Weights of a small transformer language model: vocabulary 1498, 102M tokens.
Each number is 200 + 20 x the weight over its row's rms, rounded and kept within 0 to 999. Layers, rows and columns count from 0. The size before them is the row's rms in percent of the matrix's.

# up: layer 10 MLP up, 384x96, rms 0.231, rows 30-65, columns 0-95
# down: layer 10 MLP down (transposed), 384x96, rms 0.16, rows 30-65, columns 0-95
up30,110,167,205,202,212,214,189,233,202,153,204,175,169,202,216,147,178,192,192,186,195,212,194,198,165,154,228,190,185,181,206,154,180,228,197,207,197,155,192,187,193,174,185,205,224,206,196,193,219,221,177,207,205,186,170,220,213,198,191,197,188,198,202,226,226,189,198,176,207,240,196,201,212,191,210,192,196,235,207,210,194,154,212,221,208,207,198,162,187,192,209,204,225,184,174,174,194
down30,120,219,158,215,213,223,161,232,224,235,169,197,205,194,173,201,197,199,190,223,220,208,190,212,200,175,223,189,207,185,197,159,203,179,173,186,169,208,213,198,208,185,182,215,191,211,236,173,205,244,223,197,197,180,198,234,201,162,198,221,195,221,178,213,212,252,194,185,202,217,176,174,213,200,188,195,180,214,241,235,220,193,233,202,194,186,214,206,192,208,203,193,174,218,188,196,196
up31,093,190,226,202,201,207,172,168,217,209,218,190,229,218,216,211,192,200,207,198,213,195,237,222,190,167,197,231,205,203,230,197,187,232,199,189,195,221,222,229,203,188,145,187,234,205,169,176,186,188,175,199,184,197,180,199,191,172,186,166,203,200,216,211,171,181,172,219,214,191,158,162,172,220,195,196,207,228,237,204,204,190,235,185,205,216,173,219,200,249,194,195,198,199,194,209,201
down31,093,211,174,226,217,205,226,168,184,163,185,214,204,214,179,206,203,222,182,187,203,209,201,155,211,195,228,184,234,181,202,176,209,214,190,172,187,175,205,202,163,176,217,203,187,193,213,219,218,180,168,187,191,169,219,214,226,218,193,229,185,238,232,194,242,229,192,197,196,174,208,213,196,188,209,206,181,210,165,201,195,168,226,238,208,205,185,207,233,195,219,199,178,182,194,163,199
up32,104,175,180,204,179,182,237,177,206,202,208,209,217,203,217,214,194,176,227,196,200,203,223,190,180,192,228,218,162,213,189,192,222,204,233,213,240,196,171,192,213,202,160,177,195,199,171,227,217,203,175,199,201,196,201,192,176,164,204,196,224,225,175,227,210,183,223,164,211,190,198,177,234,195,180,192,185,193,190,158,213,188,218,248,234,208,178,193,178,195,201,226,199,185,167,209,176
down32,112,189,216,218,189,214,223,204,210,193,213,178,207,227,205,212,184,243,195,200,230,175,237,243,162,196,191,213,182,194,214,184,204,170,216,179,158,196,191,196,200,214,214,196,178,208,223,165,181,203,225,162,217,185,226,186,192,215,202,184,208,234,187,210,197,189,196,161,201,195,209,215,165,221,216,211,186,193,197,234,211,173,195,216,217,210,214,156,194,165,187,183,179,172,227,205,227
up33,111,213,199,213,203,186,181,196,159,193,223,219,200,238,184,195,184,201,202,198,165,212,208,191,178,164,194,197,162,219,229,153,195,184,211,195,234,182,194,187,193,218,193,169,173,186,190,227,184,215,215,170,207,193,158,207,199,176,207,183,216,196,181,221,224,214,258,228,242,205,193,190,227,175,234,202,211,182,228,197,203,171,194,192,190,199,209,208,180,221,195,190,183,185,189,216,186
down33,117,192,224,186,232,196,189,219,196,261,198,201,215,164,228,259,227,200,199,207,174,204,211,174,195,202,226,226,195,178,191,199,194,190,190,213,238,153,227,196,178,188,161,209,192,199,235,182,189,209,193,187,185,220,230,201,178,185,166,194,197,186,180,213,222,213,222,178,204,190,195,192,176,188,184,217,192,201,206,189,208,197,219,192,217,219,166,188,216,210,226,184,179,173,209,225,191
up34,095,216,197,183,198,215,166,194,182,220,211,253,219,228,179,179,214,228,197,179,228,192,218,230,189,178,177,230,221,184,183,236,228,217,207,181,201,185,190,223,198,201,210,204,173,199,197,160,214,211,195,162,214,215,199,209,181,187,202,187,169,222,214,226,188,150,182,182,207,198,233,192,220,189,205,217,196,189,200,165,177,219,187,236,200,179,211,193,204,182,183,229,160,199,195,210,195
down34,091,195,195,196,181,224,144,180,221,236,169,210,194,205,167,217,174,217,180,255,188,222,220,227,196,185,162,209,215,196,205,200,200,200,177,197,198,216,202,206,206,206,213,203,203,200,163,183,242,217,195,195,214,206,169,182,224,193,189,179,215,204,212,219,207,204,194,181,228,220,213,178,230,142,236,209,211,209,201,218,220,228,196,197,177,179,194,199,171,187,187,192,195,170,204,203,217
up35,103,232,208,162,227,230,181,233,181,210,175,217,158,202,213,191,205,202,178,202,186,192,173,183,158,242,212,173,228,189,212,203,215,186,188,197,203,199,183,188,207,185,178,202,209,189,171,251,189,205,172,220,192,215,205,204,149,189,178,232,202,233,201,199,216,197,180,194,205,185,195,226,180,174,204,174,185,190,205,170,187,205,197,165,185,200,154,201,198,198,180,207,194,196,175,189,199
down35,097,172,181,198,191,211,198,169,216,200,188,204,214,197,207,202,213,195,212,160,208,229,207,214,225,201,158,201,194,228,212,210,225,170,191,208,201,188,185,221,183,179,194,215,206,213,241,202,202,211,190,218,212,193,220,185,194,192,185,193,196,158,224,216,220,145,195,203,227,223,223,206,204,185,193,169,195,218,182,209,214,212,173,209,174,211,216,248,201,200,178,184,217,123,207,223,199
up36,103,184,196,192,196,222,210,197,201,182,210,251,216,174,208,177,177,195,170,187,210,236,194,227,201,208,191,208,124,151,231,217,196,215,181,206,190,205,202,192,206,210,200,204,208,194,180,198,222,222,223,217,198,212,170,220,179,203,211,171,189,213,215,189,203,187,173,206,192,183,197,192,194,185,189,169,253,206,214,196,186,198,211,217,206,216,234,168,202,176,212,231,169,171,190,187,186
down36,100,208,213,193,216,172,212,205,186,163,182,213,204,181,182,232,198,188,192,191,193,180,203,158,193,184,201,186,222,196,190,184,224,175,219,197,193,196,198,196,203,217,223,202,199,250,203,223,189,209,198,172,213,219,199,241,192,189,205,215,207,170,207,145,216,193,220,209,224,180,170,196,236,216,171,187,236,173,210,182,223,200,193,200,237,221,154,188,240,229,205,180,208,174,212,211,201
up37,093,200,210,173,187,210,222,160,219,223,207,219,239,213,204,196,198,162,208,194,169,216,195,203,222,205,214,204,154,194,175,198,212,181,186,173,211,194,226,179,204,185,167,213,188,195,230,234,193,187,185,194,190,169,224,214,210,197,222,212,210,188,215,191,185,230,224,231,200,175,193,201,203,173,210,225,170,208,157,207,196,195,192,212,185,252,208,205,161,229,230,220,218,220,192,190,216
down37,084,177,175,180,235,215,203,229,212,198,216,212,237,185,202,221,182,198,244,165,203,203,245,209,186,219,198,228,190,209,195,183,172,198,177,239,185,192,192,241,197,174,225,201,202,206,241,197,187,173,203,214,233,194,171,210,196,228,210,199,193,201,187,198,213,201,221,209,191,191,210,190,210,192,187,202,161,152,195,195,216,200,185,190,193,219,218,217,246,182,169,236,211,191,188,214,182
up38,107,216,203,201,202,195,218,206,186,199,213,197,157,168,202,208,225,229,180,234,225,197,172,209,209,236,208,195,163,190,201,200,241,218,236,200,213,162,217,166,170,249,180,201,184,210,181,178,193,226,214,193,225,217,197,198,220,200,217,213,192,184,192,227,218,228,197,190,193,214,191,199,226,191,214,231,191,185,187,201,183,219,202,204,181,171,158,180,188,206,197,224,175,159,185,181,215
down38,101,187,169,192,215,228,244,204,211,199,205,212,197,189,187,201,221,218,180,225,229,191,181,182,177,201,213,172,215,166,206,235,210,201,218,193,233,224,208,200,194,202,199,226,197,228,191,171,167,226,222,231,177,216,173,202,220,196,177,232,179,201,209,169,175,203,216,216,205,214,184,191,176,173,207,185,232,213,207,177,189,176,221,169,185,167,194,209,206,203,200,172,174,250,189,186,179
up39,067,191,181,260,207,227,197,204,176,221,214,214,230,219,204,184,193,214,175,226,191,186,200,181,188,203,208,203,174,181,171,190,203,203,208,168,192,224,189,218,214,199,189,206,185,225,233,185,167,179,230,177,177,204,191,224,161,218,176,183,176,211,195,228,192,206,179,175,194,194,160,191,201,170,179,205,191,162,201,203,200,202,200,189,235,193,209,187,198,143,171,192,215,204,184,170,208
down39,069,185,217,179,195,188,190,185,260,207,205,233,200,180,222,204,185,150,193,172,196,171,186,168,214,207,184,198,203,214,220,235,211,223,169,202,210,188,229,170,196,200,211,202,166,177,164,218,240,177,190,209,193,220,203,196,184,182,240,198,208,187,210,179,192,215,189,232,219,194,213,199,173,192,207,198,217,219,173,185,181,185,188,199,225,193,188,170,242,207,232,205,199,211,215,221,201
up40,109,163,192,185,205,190,193,205,188,199,203,190,222,210,166,226,204,188,178,227,236,220,203,206,181,241,209,195,183,187,210,183,193,179,210,222,202,204,174,215,220,213,158,200,217,193,183,214,198,157,219,184,202,238,210,172,189,190,158,219,229,199,179,191,180,219,200,185,166,188,157,223,158,161,186,226,198,225,193,181,185,176,203,203,213,197,201,193,187,166,197,201,176,201,171,202,180
down40,101,209,229,205,223,199,182,209,218,226,227,186,210,182,218,205,204,203,192,180,180,193,194,228,215,191,199,208,227,236,211,188,218,198,174,171,186,211,192,187,213,188,226,229,186,205,192,166,191,160,211,193,182,143,217,202,199,224,204,185,204,195,218,198,182,189,211,231,181,217,173,245,198,229,174,224,177,179,227,161,221,204,196,209,194,174,189,208,207,218,192,213,229,158,210,156,215
up41,090,204,206,233,221,220,198,171,198,198,231,171,200,206,170,203,221,210,220,181,206,217,221,167,211,226,223,205,162,187,210,164,196,210,225,202,215,208,170,195,170,218,211,200,214,194,202,218,221,206,179,195,198,189,196,184,240,194,219,230,182,219,199,227,186,192,219,173,189,165,181,195,203,216,207,242,185,186,207,179,224,162,217,205,176,213,199,204,219,193,185,191,172,194,145,245,190
down41,093,228,198,197,223,204,188,186,228,170,185,179,190,181,211,228,185,203,197,240,191,173,204,176,199,173,217,221,224,229,174,171,195,171,203,197,173,209,167,225,184,176,191,189,214,208,200,180,211,202,191,179,184,190,202,193,217,181,235,213,208,191,219,210,188,236,190,175,206,246,255,196,205,193,191,200,196,226,191,220,200,215,170,175,172,205,199,213,186,171,187,191,213,176,215,252,216
up42,092,208,211,198,210,185,177,203,227,186,231,160,188,187,230,220,195,207,165,197,199,208,200,189,180,208,232,189,198,192,208,188,193,201,180,216,166,221,211,154,167,200,215,184,202,200,201,191,211,187,196,208,169,218,186,196,183,205,217,190,169,231,206,189,174,199,223,202,213,180,198,181,169,211,241,217,189,218,186,228,189,235,207,195,197,206,172,261,190,150,237,184,221,196,200,224,221
down42,090,230,208,204,236,191,204,176,146,198,154,224,215,194,227,212,244,172,174,190,187,206,193,192,193,208,239,191,206,196,211,231,183,202,202,185,228,212,204,182,201,249,195,178,193,167,173,226,239,174,192,202,203,229,185,191,210,211,178,197,193,219,230,168,191,197,211,202,210,224,196,238,214,204,195,194,204,210,211,212,211,219,170,200,162,183,169,197,190,200,218,197,184,209,186,208,184
up43,093,159,231,197,197,205,145,213,215,221,218,215,199,209,146,212,213,196,177,250,190,204,216,191,191,194,211,199,235,242,214,215,228,221,172,215,211,212,204,210,204,202,179,196,187,168,191,192,226,200,190,179,191,203,215,210,177,202,184,211,165,213,199,208,209,192,202,220,190,181,183,173,215,197,193,189,182,180,204,199,172,213,170,178,201,223,152,214,222,186,181,196,173,200,155,197,194
down43,095,166,213,178,186,198,193,225,161,196,204,209,190,225,232,159,201,203,198,187,186,179,214,181,208,170,202,197,233,196,219,225,184,262,191,190,202,217,218,197,206,177,184,171,213,238,217,186,149,213,205,223,188,208,193,162,196,198,193,229,192,209,204,178,201,171,194,162,217,199,215,224,176,209,171,188,233,218,196,196,219,196,203,232,183,201,205,210,187,243,198,204,187,193,192,186,214
up44,107,201,221,152,177,223,190,195,192,180,211,184,180,219,199,185,163,248,179,228,214,215,170,227,196,166,210,203,176,175,232,190,207,201,173,195,188,180,192,196,213,218,223,158,179,226,190,202,202,156,192,218,176,227,204,174,192,206,194,175,206,176,214,201,203,204,161,179,203,205,211,176,188,213,213,184,183,174,207,207,166,227,168,189,202,216,192,196,211,185,211,208,169,174,179,216,205
down44,104,218,196,188,224,198,150,195,186,165,201,210,178,195,200,207,201,237,228,205,231,229,168,190,232,237,197,198,213,194,199,196,187,200,207,202,169,202,176,235,195,212,216,228,200,216,212,209,183,182,217,204,248,213,203,199,200,212,192,196,204,214,209,260,178,191,175,221,160,203,160,193,204,195,220,217,205,200,180,230,235,178,184,174,180,180,188,211,190,189,182,182,185,176,198,220,195
up45,118,209,186,213,205,187,199,186,157,188,209,209,234,246,218,194,163,199,175,210,240,197,225,187,200,202,183,197,197,210,235,196,207,224,196,225,232,182,221,220,207,213,174,183,205,228,173,209,196,191,187,168,174,199,198,212,201,236,190,149,205,150,182,211,212,200,192,221,226,186,176,203,192,196,198,191,202,176,176,226,181,190,206,184,216,212,185,193,218,188,191,227,251,212,206,226,208
down45,103,144,185,167,173,188,197,210,195,210,200,207,187,203,199,219,193,189,196,146,189,234,205,234,231,190,222,160,219,197,167,182,235,189,215,204,183,190,209,163,217,183,197,201,221,206,236,191,184,205,234,203,171,195,202,173,227,190,167,193,186,207,201,217,225,217,233,203,188,196,194,187,181,222,208,213,223,195,220,195,215,199,215,216,205,178,193,179,172,179,205,182,185,218,224,203,240
up46,109,187,183,198,210,192,185,195,194,173,175,215,247,178,208,219,190,180,169,227,222,195,181,202,213,239,202,208,204,181,207,186,198,196,235,180,175,171,212,199,232,226,213,229,200,184,171,195,177,163,194,193,203,242,224,223,198,160,194,186,214,194,194,200,197,218,166,206,173,193,216,190,165,173,192,163,226,228,185,186,201,175,173,206,187,190,222,188,199,190,217,185,172,212,198,178,232
down46,115,237,213,201,203,208,218,210,188,206,166,209,214,198,195,210,193,208,234,154,209,190,170,192,208,169,218,166,192,211,186,201,211,233,213,208,228,227,191,198,209,197,163,184,210,150,211,206,200,233,191,177,196,184,175,219,214,196,213,168,170,213,171,198,200,152,214,193,201,206,179,199,235,204,167,246,220,199,177,187,201,194,209,194,234,248,186,184,210,206,203,211,201,183,183,210,201
up47,119,200,181,194,206,215,187,201,165,198,208,177,214,229,231,199,191,204,180,169,180,190,222,227,196,195,192,178,168,195,154,172,227,213,193,212,179,185,191,215,175,244,198,212,180,172,209,175,200,209,208,167,173,224,194,182,244,194,193,230,219,186,214,195,185,178,260,198,203,172,201,193,196,193,217,183,198,210,175,182,205,196,198,200,207,207,228,235,233,219,207,187,225,201,170,215,222
down47,128,211,194,189,207,192,197,191,209,206,182,193,164,211,208,161,210,185,176,155,185,205,206,230,224,198,181,204,203,184,208,205,212,223,203,227,215,220,137,205,183,218,214,222,170,206,214,222,180,198,222,203,219,204,198,225,243,175,159,214,205,203,248,179,185,207,185,138,210,206,216,208,176,154,201,202,213,186,194,225,184,200,203,210,210,200,190,204,184,210,206,216,188,189,200,232,199
up48,098,256,249,197,192,213,204,192,208,200,194,212,196,219,222,202,222,209,236,241,183,229,199,205,189,178,181,170,215,221,207,186,181,184,246,199,180,226,221,185,194,233,198,217,211,191,188,180,199,214,187,206,176,191,173,203,247,182,167,241,201,208,204,199,200,172,225,216,200,190,223,202,243,208,213,212,184,193,194,203,225,198,187,183,188,223,184,220,207,202,194,220,176,216,165,201,191
down48,085,184,188,238,220,176,199,223,216,189,186,188,186,196,185,207,191,222,223,170,220,191,182,195,225,270,227,184,172,204,176,180,175,192,217,190,198,183,194,204,201,186,175,211,199,211,197,214,209,247,201,188,223,200,219,165,225,200,209,174,198,186,175,201,214,190,251,185,200,195,243,205,206,176,239,227,197,168,190,192,198,213,181,218,237,196,190,183,176,191,212,219,198,205,186,194,184
up49,103,170,235,161,196,200,188,216,187,203,216,179,230,201,231,210,225,196,201,231,219,178,242,169,200,204,197,204,191,226,215,178,199,218,220,214,182,190,168,212,193,222,217,205,223,204,171,196,173,215,193,190,208,234,198,225,191,201,239,233,198,169,208,184,181,192,174,192,208,216,213,223,186,223,205,220,199,183,187,266,189,224,208,178,221,224,224,222,196,187,198,196,228,193,204,220,219
down49,107,224,198,205,204,212,227,239,207,213,204,192,206,208,220,227,194,173,169,249,153,203,198,177,184,181,197,183,192,194,215,213,185,189,189,182,191,187,179,205,208,217,226,209,227,208,220,200,143,198,214,201,218,208,225,180,217,193,178,184,228,184,226,207,181,215,190,207,199,208,182,184,171,206,192,204,221,204,164,202,213,161,210,202,198,212,234,204,236,142,190,191,221,185,173,189,183
up50,093,199,182,194,166,223,209,167,218,210,190,210,220,214,210,183,225,170,181,191,194,165,197,204,185,191,212,210,211,247,189,175,219,219,210,190,197,207,209,198,248,193,225,197,181,202,193,193,189,213,184,193,182,216,202,163,219,227,183,220,243,209,226,192,231,226,185,179,192,228,178,181,238,205,239,173,164,198,173,218,185,190,173,180,193,229,210,184,174,218,177,186,203,206,181,186,201
down50,102,195,187,209,195,222,168,203,204,163,216,184,207,212,198,170,182,175,193,210,182,193,148,217,221,170,216,238,249,192,175,186,208,188,199,159,196,212,197,181,218,182,217,201,212,207,218,218,211,222,244,214,204,230,197,178,217,209,214,204,240,234,204,183,186,178,188,186,194,218,169,172,214,211,190,191,240,203,194,197,194,221,151,187,207,209,208,195,214,197,188,164,203,203,195,194,223
up51,116,188,185,182,174,193,227,182,199,245,214,190,208,231,195,211,212,208,211,179,205,217,188,202,207,200,172,200,237,202,221,215,216,226,212,198,188,211,202,222,221,227,233,158,160,220,193,244,245,204,167,196,209,218,209,199,206,179,188,204,164,151,199,208,196,174,217,211,205,178,172,207,203,181,218,202,195,162,188,172,180,191,230,186,167,213,212,218,171,190,182,192,210,201,200,219,197
down51,116,156,220,183,226,215,189,211,183,191,188,216,183,161,200,203,206,206,169,234,206,214,241,224,176,194,183,241,184,206,185,216,186,186,210,212,201,185,226,181,210,187,230,203,220,192,196,178,206,212,193,194,208,184,232,192,206,191,223,181,216,236,233,185,225,162,189,198,196,209,211,217,212,181,152,210,173,209,191,202,193,214,180,203,205,186,232,205,202,235,197,178,168,185,227,170,165
up52,076,205,245,190,170,170,169,158,187,216,198,242,224,205,165,172,180,196,206,221,191,206,157,192,222,247,190,188,200,221,218,229,169,193,221,187,216,203,211,194,206,184,172,178,180,188,186,178,201,206,200,156,211,245,196,197,199,219,189,173,212,200,214,205,181,195,169,197,194,188,200,191,184,193,196,194,180,187,230,221,184,216,209,189,185,194,179,189,178,226,209,207,169,202,202,233,184
down52,078,222,199,229,199,199,175,216,243,199,207,191,195,201,190,187,172,182,194,208,204,176,212,236,217,191,163,208,188,242,176,197,175,210,211,191,196,220,206,192,174,177,221,200,212,219,216,187,174,255,182,191,214,200,200,202,190,192,198,202,192,208,190,242,220,179,208,175,206,213,208,198,157,218,203,199,192,205,225,167,202,196,193,199,144,208,222,218,198,201,200,229,194,190,164,217,140
up53,101,202,212,196,209,185,158,221,189,219,220,163,176,203,192,217,144,205,193,200,198,191,211,173,194,155,179,190,172,170,208,216,182,213,181,213,194,169,199,181,184,224,179,147,227,216,216,180,218,191,201,187,188,213,217,205,185,194,184,206,205,193,215,233,188,191,207,195,216,191,219,217,148,226,199,193,215,209,208,212,242,217,205,192,208,231,190,225,187,178,176,206,202,219,171,219,225
down53,096,195,195,162,189,214,195,199,232,228,205,200,207,242,174,191,194,220,194,189,178,195,195,185,201,213,198,193,204,181,192,221,205,164,226,200,218,175,167,238,189,183,191,202,230,212,211,215,238,206,233,211,192,200,197,244,201,171,189,197,222,212,211,228,178,217,185,207,194,196,176,206,199,159,239,235,211,180,199,183,218,180,173,174,177,163,214,182,214,178,215,187,224,165,186,225,197
up54,103,185,233,157,210,199,194,178,200,205,222,181,214,202,223,208,199,174,197,220,203,206,204,178,201,199,206,191,160,231,212,177,204,187,206,210,186,193,163,214,210,218,209,215,166,183,214,182,229,199,209,185,176,197,188,233,167,200,186,200,206,213,150,206,189,187,182,183,198,174,203,210,176,161,212,165,175,181,176,208,211,236,197,179,150,168,183,215,228,200,174,239,205,188,196,185,212
down54,103,193,216,230,194,245,197,160,224,190,207,168,165,204,191,210,213,201,215,208,170,225,194,211,180,199,177,213,243,188,216,216,232,203,210,202,177,187,162,216,222,210,203,190,202,224,207,162,211,193,241,179,216,212,187,192,216,185,174,221,205,205,183,177,203,214,181,225,169,218,198,180,226,184,199,169,178,211,214,232,185,179,188,177,213,223,184,175,176,199,189,197,172,196,240,191,205
up55,107,228,223,235,193,159,206,189,212,183,216,233,215,183,199,222,201,203,210,188,177,212,197,207,187,200,210,198,209,202,195,205,227,253,169,208,206,233,210,174,205,191,201,227,162,205,192,185,194,180,226,196,183,203,211,203,191,210,207,204,215,209,222,219,216,173,182,192,243,181,207,232,157,204,200,192,210,215,199,216,178,220,200,197,186,259,182,156,170,208,211,170,222,225,180,191,187
down55,103,198,183,203,221,200,174,194,218,197,140,225,220,206,217,234,207,204,219,204,181,181,194,202,208,197,217,207,188,224,148,211,231,193,201,185,175,175,173,193,171,180,217,212,172,189,197,175,175,228,184,198,222,205,184,224,205,235,181,168,194,151,194,218,202,184,226,206,177,204,160,208,233,222,201,210,218,215,210,218,212,193,185,202,218,166,188,189,218,222,183,195,212,221,191,190,223
up56,113,179,193,198,180,215,179,256,186,201,203,168,205,226,225,216,219,190,199,225,194,197,206,199,226,211,209,206,206,228,217,186,180,220,213,181,189,188,235,190,174,194,208,183,181,251,195,208,171,208,219,188,209,196,205,193,224,186,224,212,200,176,194,196,205,212,232,202,212,206,168,231,201,201,264,182,235,193,197,212,180,183,220,211,210,183,179,169,222,202,148,205,221,218,186,190,182
down56,116,194,195,183,237,198,249,211,208,235,217,192,194,199,185,226,202,200,181,222,185,229,179,267,240,208,173,201,223,228,206,193,163,173,202,204,190,212,212,224,197,188,202,211,213,189,199,200,214,224,152,206,192,190,202,219,192,191,215,220,182,202,207,155,210,220,199,192,219,193,198,181,175,181,205,204,204,192,174,205,200,217,222,190,198,213,186,150,171,171,171,211,203,199,183,212,181
up57,093,177,177,179,233,175,199,224,205,181,200,185,213,206,209,194,215,205,172,192,175,235,227,226,182,180,188,228,172,211,206,199,223,197,219,199,241,195,234,182,167,200,214,186,190,218,183,182,191,227,179,221,194,195,183,222,201,172,253,201,212,197,212,232,151,185,200,184,210,200,188,224,174,190,210,208,200,203,191,207,195,205,233,188,197,144,165,185,197,216,190,220,193,197,190,193,168
down57,095,204,192,191,187,188,232,219,195,158,179,237,198,235,172,219,205,191,207,178,219,219,228,174,207,238,181,230,202,187,211,202,205,183,219,176,209,186,215,224,193,205,188,226,198,195,198,207,184,174,161,229,196,195,177,219,177,220,188,218,180,219,201,208,205,187,210,224,200,205,190,191,166,179,183,220,180,203,149,183,189,174,200,217,201,206,230,230,236,195,234,206,183,177,242,187,200
up58,089,193,192,179,185,209,177,235,210,227,243,207,169,213,172,207,219,197,177,208,178,195,205,218,215,168,209,207,210,192,192,213,203,186,237,193,209,160,169,150,216,191,204,198,210,197,203,169,196,198,199,200,193,201,199,216,277,187,199,204,201,246,225,179,195,182,188,228,215,210,189,247,205,174,200,189,187,204,212,186,179,178,236,187,213,203,186,205,207,219,189,213,206,222,210,182,194
down58,088,206,150,219,217,211,187,200,230,176,190,180,187,209,185,208,203,203,185,194,201,194,217,224,202,182,224,203,177,193,188,216,203,206,220,209,180,186,207,216,219,231,188,207,169,169,178,231,223,208,171,173,217,173,211,192,206,189,212,211,221,164,210,164,212,195,210,207,202,160,218,197,220,204,193,234,195,241,209,189,217,232,224,206,186,210,238,158,237,203,184,170,168,209,202,236,197
up59,102,206,200,182,195,197,165,192,194,213,194,192,191,217,189,186,176,229,196,196,214,167,199,203,194,231,209,191,229,185,249,161,177,193,230,197,265,181,202,223,190,195,217,245,207,188,183,214,209,189,195,202,198,196,222,233,206,202,196,230,221,239,202,193,191,203,222,221,212,175,190,195,153,195,236,181,220,174,181,211,212,212,241,199,218,193,208,170,220,216,183,196,217,191,210,195,214
down59,103,231,210,187,187,230,195,211,197,187,211,147,179,182,211,223,221,194,193,209,177,179,228,220,205,220,219,207,208,184,186,200,221,222,191,216,233,213,195,200,207,212,163,196,214,220,169,195,209,206,206,211,181,195,142,205,211,220,176,170,191,225,198,169,228,186,211,198,179,218,203,196,213,193,166,203,213,196,192,220,183,240,199,166,188,182,205,195,194,161,209,221,195,246,173,183,234
up60,112,189,183,216,178,175,191,187,157,176,263,205,201,183,206,188,208,201,180,181,184,224,207,208,183,204,193,195,205,215,202,201,196,231,204,179,177,189,194,190,197,203,217,216,179,233,214,178,209,210,215,182,177,232,185,209,209,211,159,212,175,211,182,205,177,220,200,210,192,218,146,243,166,186,183,184,184,189,186,211,206,208,168,195,180,192,219,203,204,170,196,165,219,226,208,186,244
down60,105,171,203,224,169,230,208,213,214,189,209,238,200,209,169,231,194,208,201,191,201,205,207,240,227,171,208,173,225,176,225,199,247,191,180,203,194,213,200,203,239,196,168,176,155,185,188,216,163,211,229,184,196,204,178,186,203,230,180,187,200,180,236,177,181,206,176,214,193,180,177,190,177,172,210,217,197,211,237,223,205,221,181,190,220,178,190,204,191,188,187,210,218,198,204,190,215
up61,110,221,229,186,201,183,181,211,209,184,206,203,225,156,191,204,190,211,198,190,215,187,206,230,196,204,200,194,187,221,192,200,226,188,198,177,164,161,212,201,210,197,181,206,226,188,203,211,232,193,209,210,158,210,233,186,199,195,175,195,182,177,203,195,149,211,165,162,240,194,172,238,203,196,202,165,175,211,198,188,226,196,175,210,178,191,226,180,194,150,182,198,177,233,199,192,202
down61,106,176,194,205,178,205,199,222,168,194,195,194,191,202,208,239,160,197,161,218,216,190,216,192,193,221,214,225,192,192,184,221,175,152,178,192,213,203,204,212,210,164,181,211,193,220,168,208,215,190,199,177,247,181,187,214,209,227,214,157,200,212,202,237,195,199,224,210,185,227,186,182,200,222,195,194,208,175,197,223,221,236,213,174,210,205,188,203,171,213,195,187,192,138,215,203,189
up62,102,186,196,181,188,189,183,248,243,185,202,223,220,173,200,183,217,193,212,156,185,221,194,175,193,183,201,228,179,212,205,195,223,226,215,212,224,185,212,232,197,224,206,214,176,191,191,205,195,195,196,198,197,214,171,183,219,210,199,201,176,173,170,188,201,225,196,216,230,199,210,199,182,210,263,165,206,207,165,190,173,200,229,184,215,171,214,207,256,194,201,208,222,195,204,214,201
down62,099,134,220,178,229,191,220,213,192,209,203,180,213,213,199,175,201,194,205,194,199,177,182,214,197,191,213,217,203,200,173,153,190,220,204,186,211,217,245,194,221,207,206,215,214,194,154,182,222,209,234,203,202,198,181,184,199,171,240,222,202,190,184,187,185,235,225,232,220,191,220,202,204,170,201,181,159,186,201,206,208,220,196,188,202,193,158,189,210,203,183,217,161,196,217,191,230
up63,104,213,192,195,214,221,208,227,162,255,189,248,173,192,179,197,218,182,221,187,188,212,178,234,184,203,180,161,205,195,169,192,221,206,196,202,197,173,193,187,210,242,186,206,200,221,173,200,218,166,204,192,215,176,227,199,198,175,180,183,198,199,227,190,179,205,201,201,221,195,203,214,204,181,213,233,225,210,225,237,192,197,196,210,237,207,246,209,196,196,187,242,219,206,206,216,187
down63,090,213,186,194,205,215,207,185,197,211,170,221,152,189,194,235,196,199,203,184,217,234,212,197,177,150,231,198,224,218,169,226,204,184,177,210,217,188,168,185,174,203,220,206,199,211,169,208,202,191,195,171,193,140,193,173,178,200,196,196,215,192,202,180,203,222,216,188,191,247,204,198,228,187,200,230,190,200,213,198,213,204,193,191,206,181,183,204,162,206,200,249,219,158,196,185,208
up64,076,207,255,210,186,226,190,233,200,167,255,223,201,231,240,179,163,195,202,232,227,208,204,226,172,210,191,190,192,215,177,187,177,184,202,203,214,201,197,224,208,198,213,198,206,212,204,166,203,192,209,223,200,207,197,217,185,194,186,172,195,199,197,230,222,205,187,225,167,185,192,208,179,196,186,245,193,178,187,189,192,213,187,194,229,224,222,208,179,168,196,200,238,207,219,235,191
down64,080,192,158,167,198,186,219,168,228,213,175,212,208,170,170,198,210,203,178,181,184,208,192,214,240,238,219,208,190,200,217,209,226,201,182,211,201,183,230,195,195,217,174,209,202,166,214,202,178,272,206,183,194,201,183,197,180,191,202,185,226,211,177,188,188,204,198,198,210,175,212,216,199,187,215,181,193,188,236,181,224,191,208,213,193,201,218,183,186,193,225,165,180,175,176,182,244
up65,106,224,201,199,197,208,191,183,187,198,199,180,192,190,218,234,241,210,186,201,185,187,189,179,171,194,177,196,188,165,242,242,206,207,171,197,178,184,191,180,187,201,171,194,196,182,181,192,188,195,184,170,180,184,196,182,175,186,218,202,198,192,197,227,163,177,178,201,168,177,190,192,177,218,178,166,160,223,179,169,169,193,188,192,204,224,207,238,180,208,212,231,186,175,164,188,224
down65,100,186,207,165,216,193,221,199,186,218,246,223,181,219,199,155,172,150,232,179,178,217,177,220,204,188,193,155,207,239,229,180,228,184,214,213,220,196,200,198,211,219,217,190,208,196,173,209,185,198,202,181,243,209,210,214,200,206,222,205,175,214,195,175,191,179,220,211,194,177,195,185,197,230,212,195,223,183,207,191,184,168,226,205,175,210,189,182,159,208,210,200,227,224,188,207,184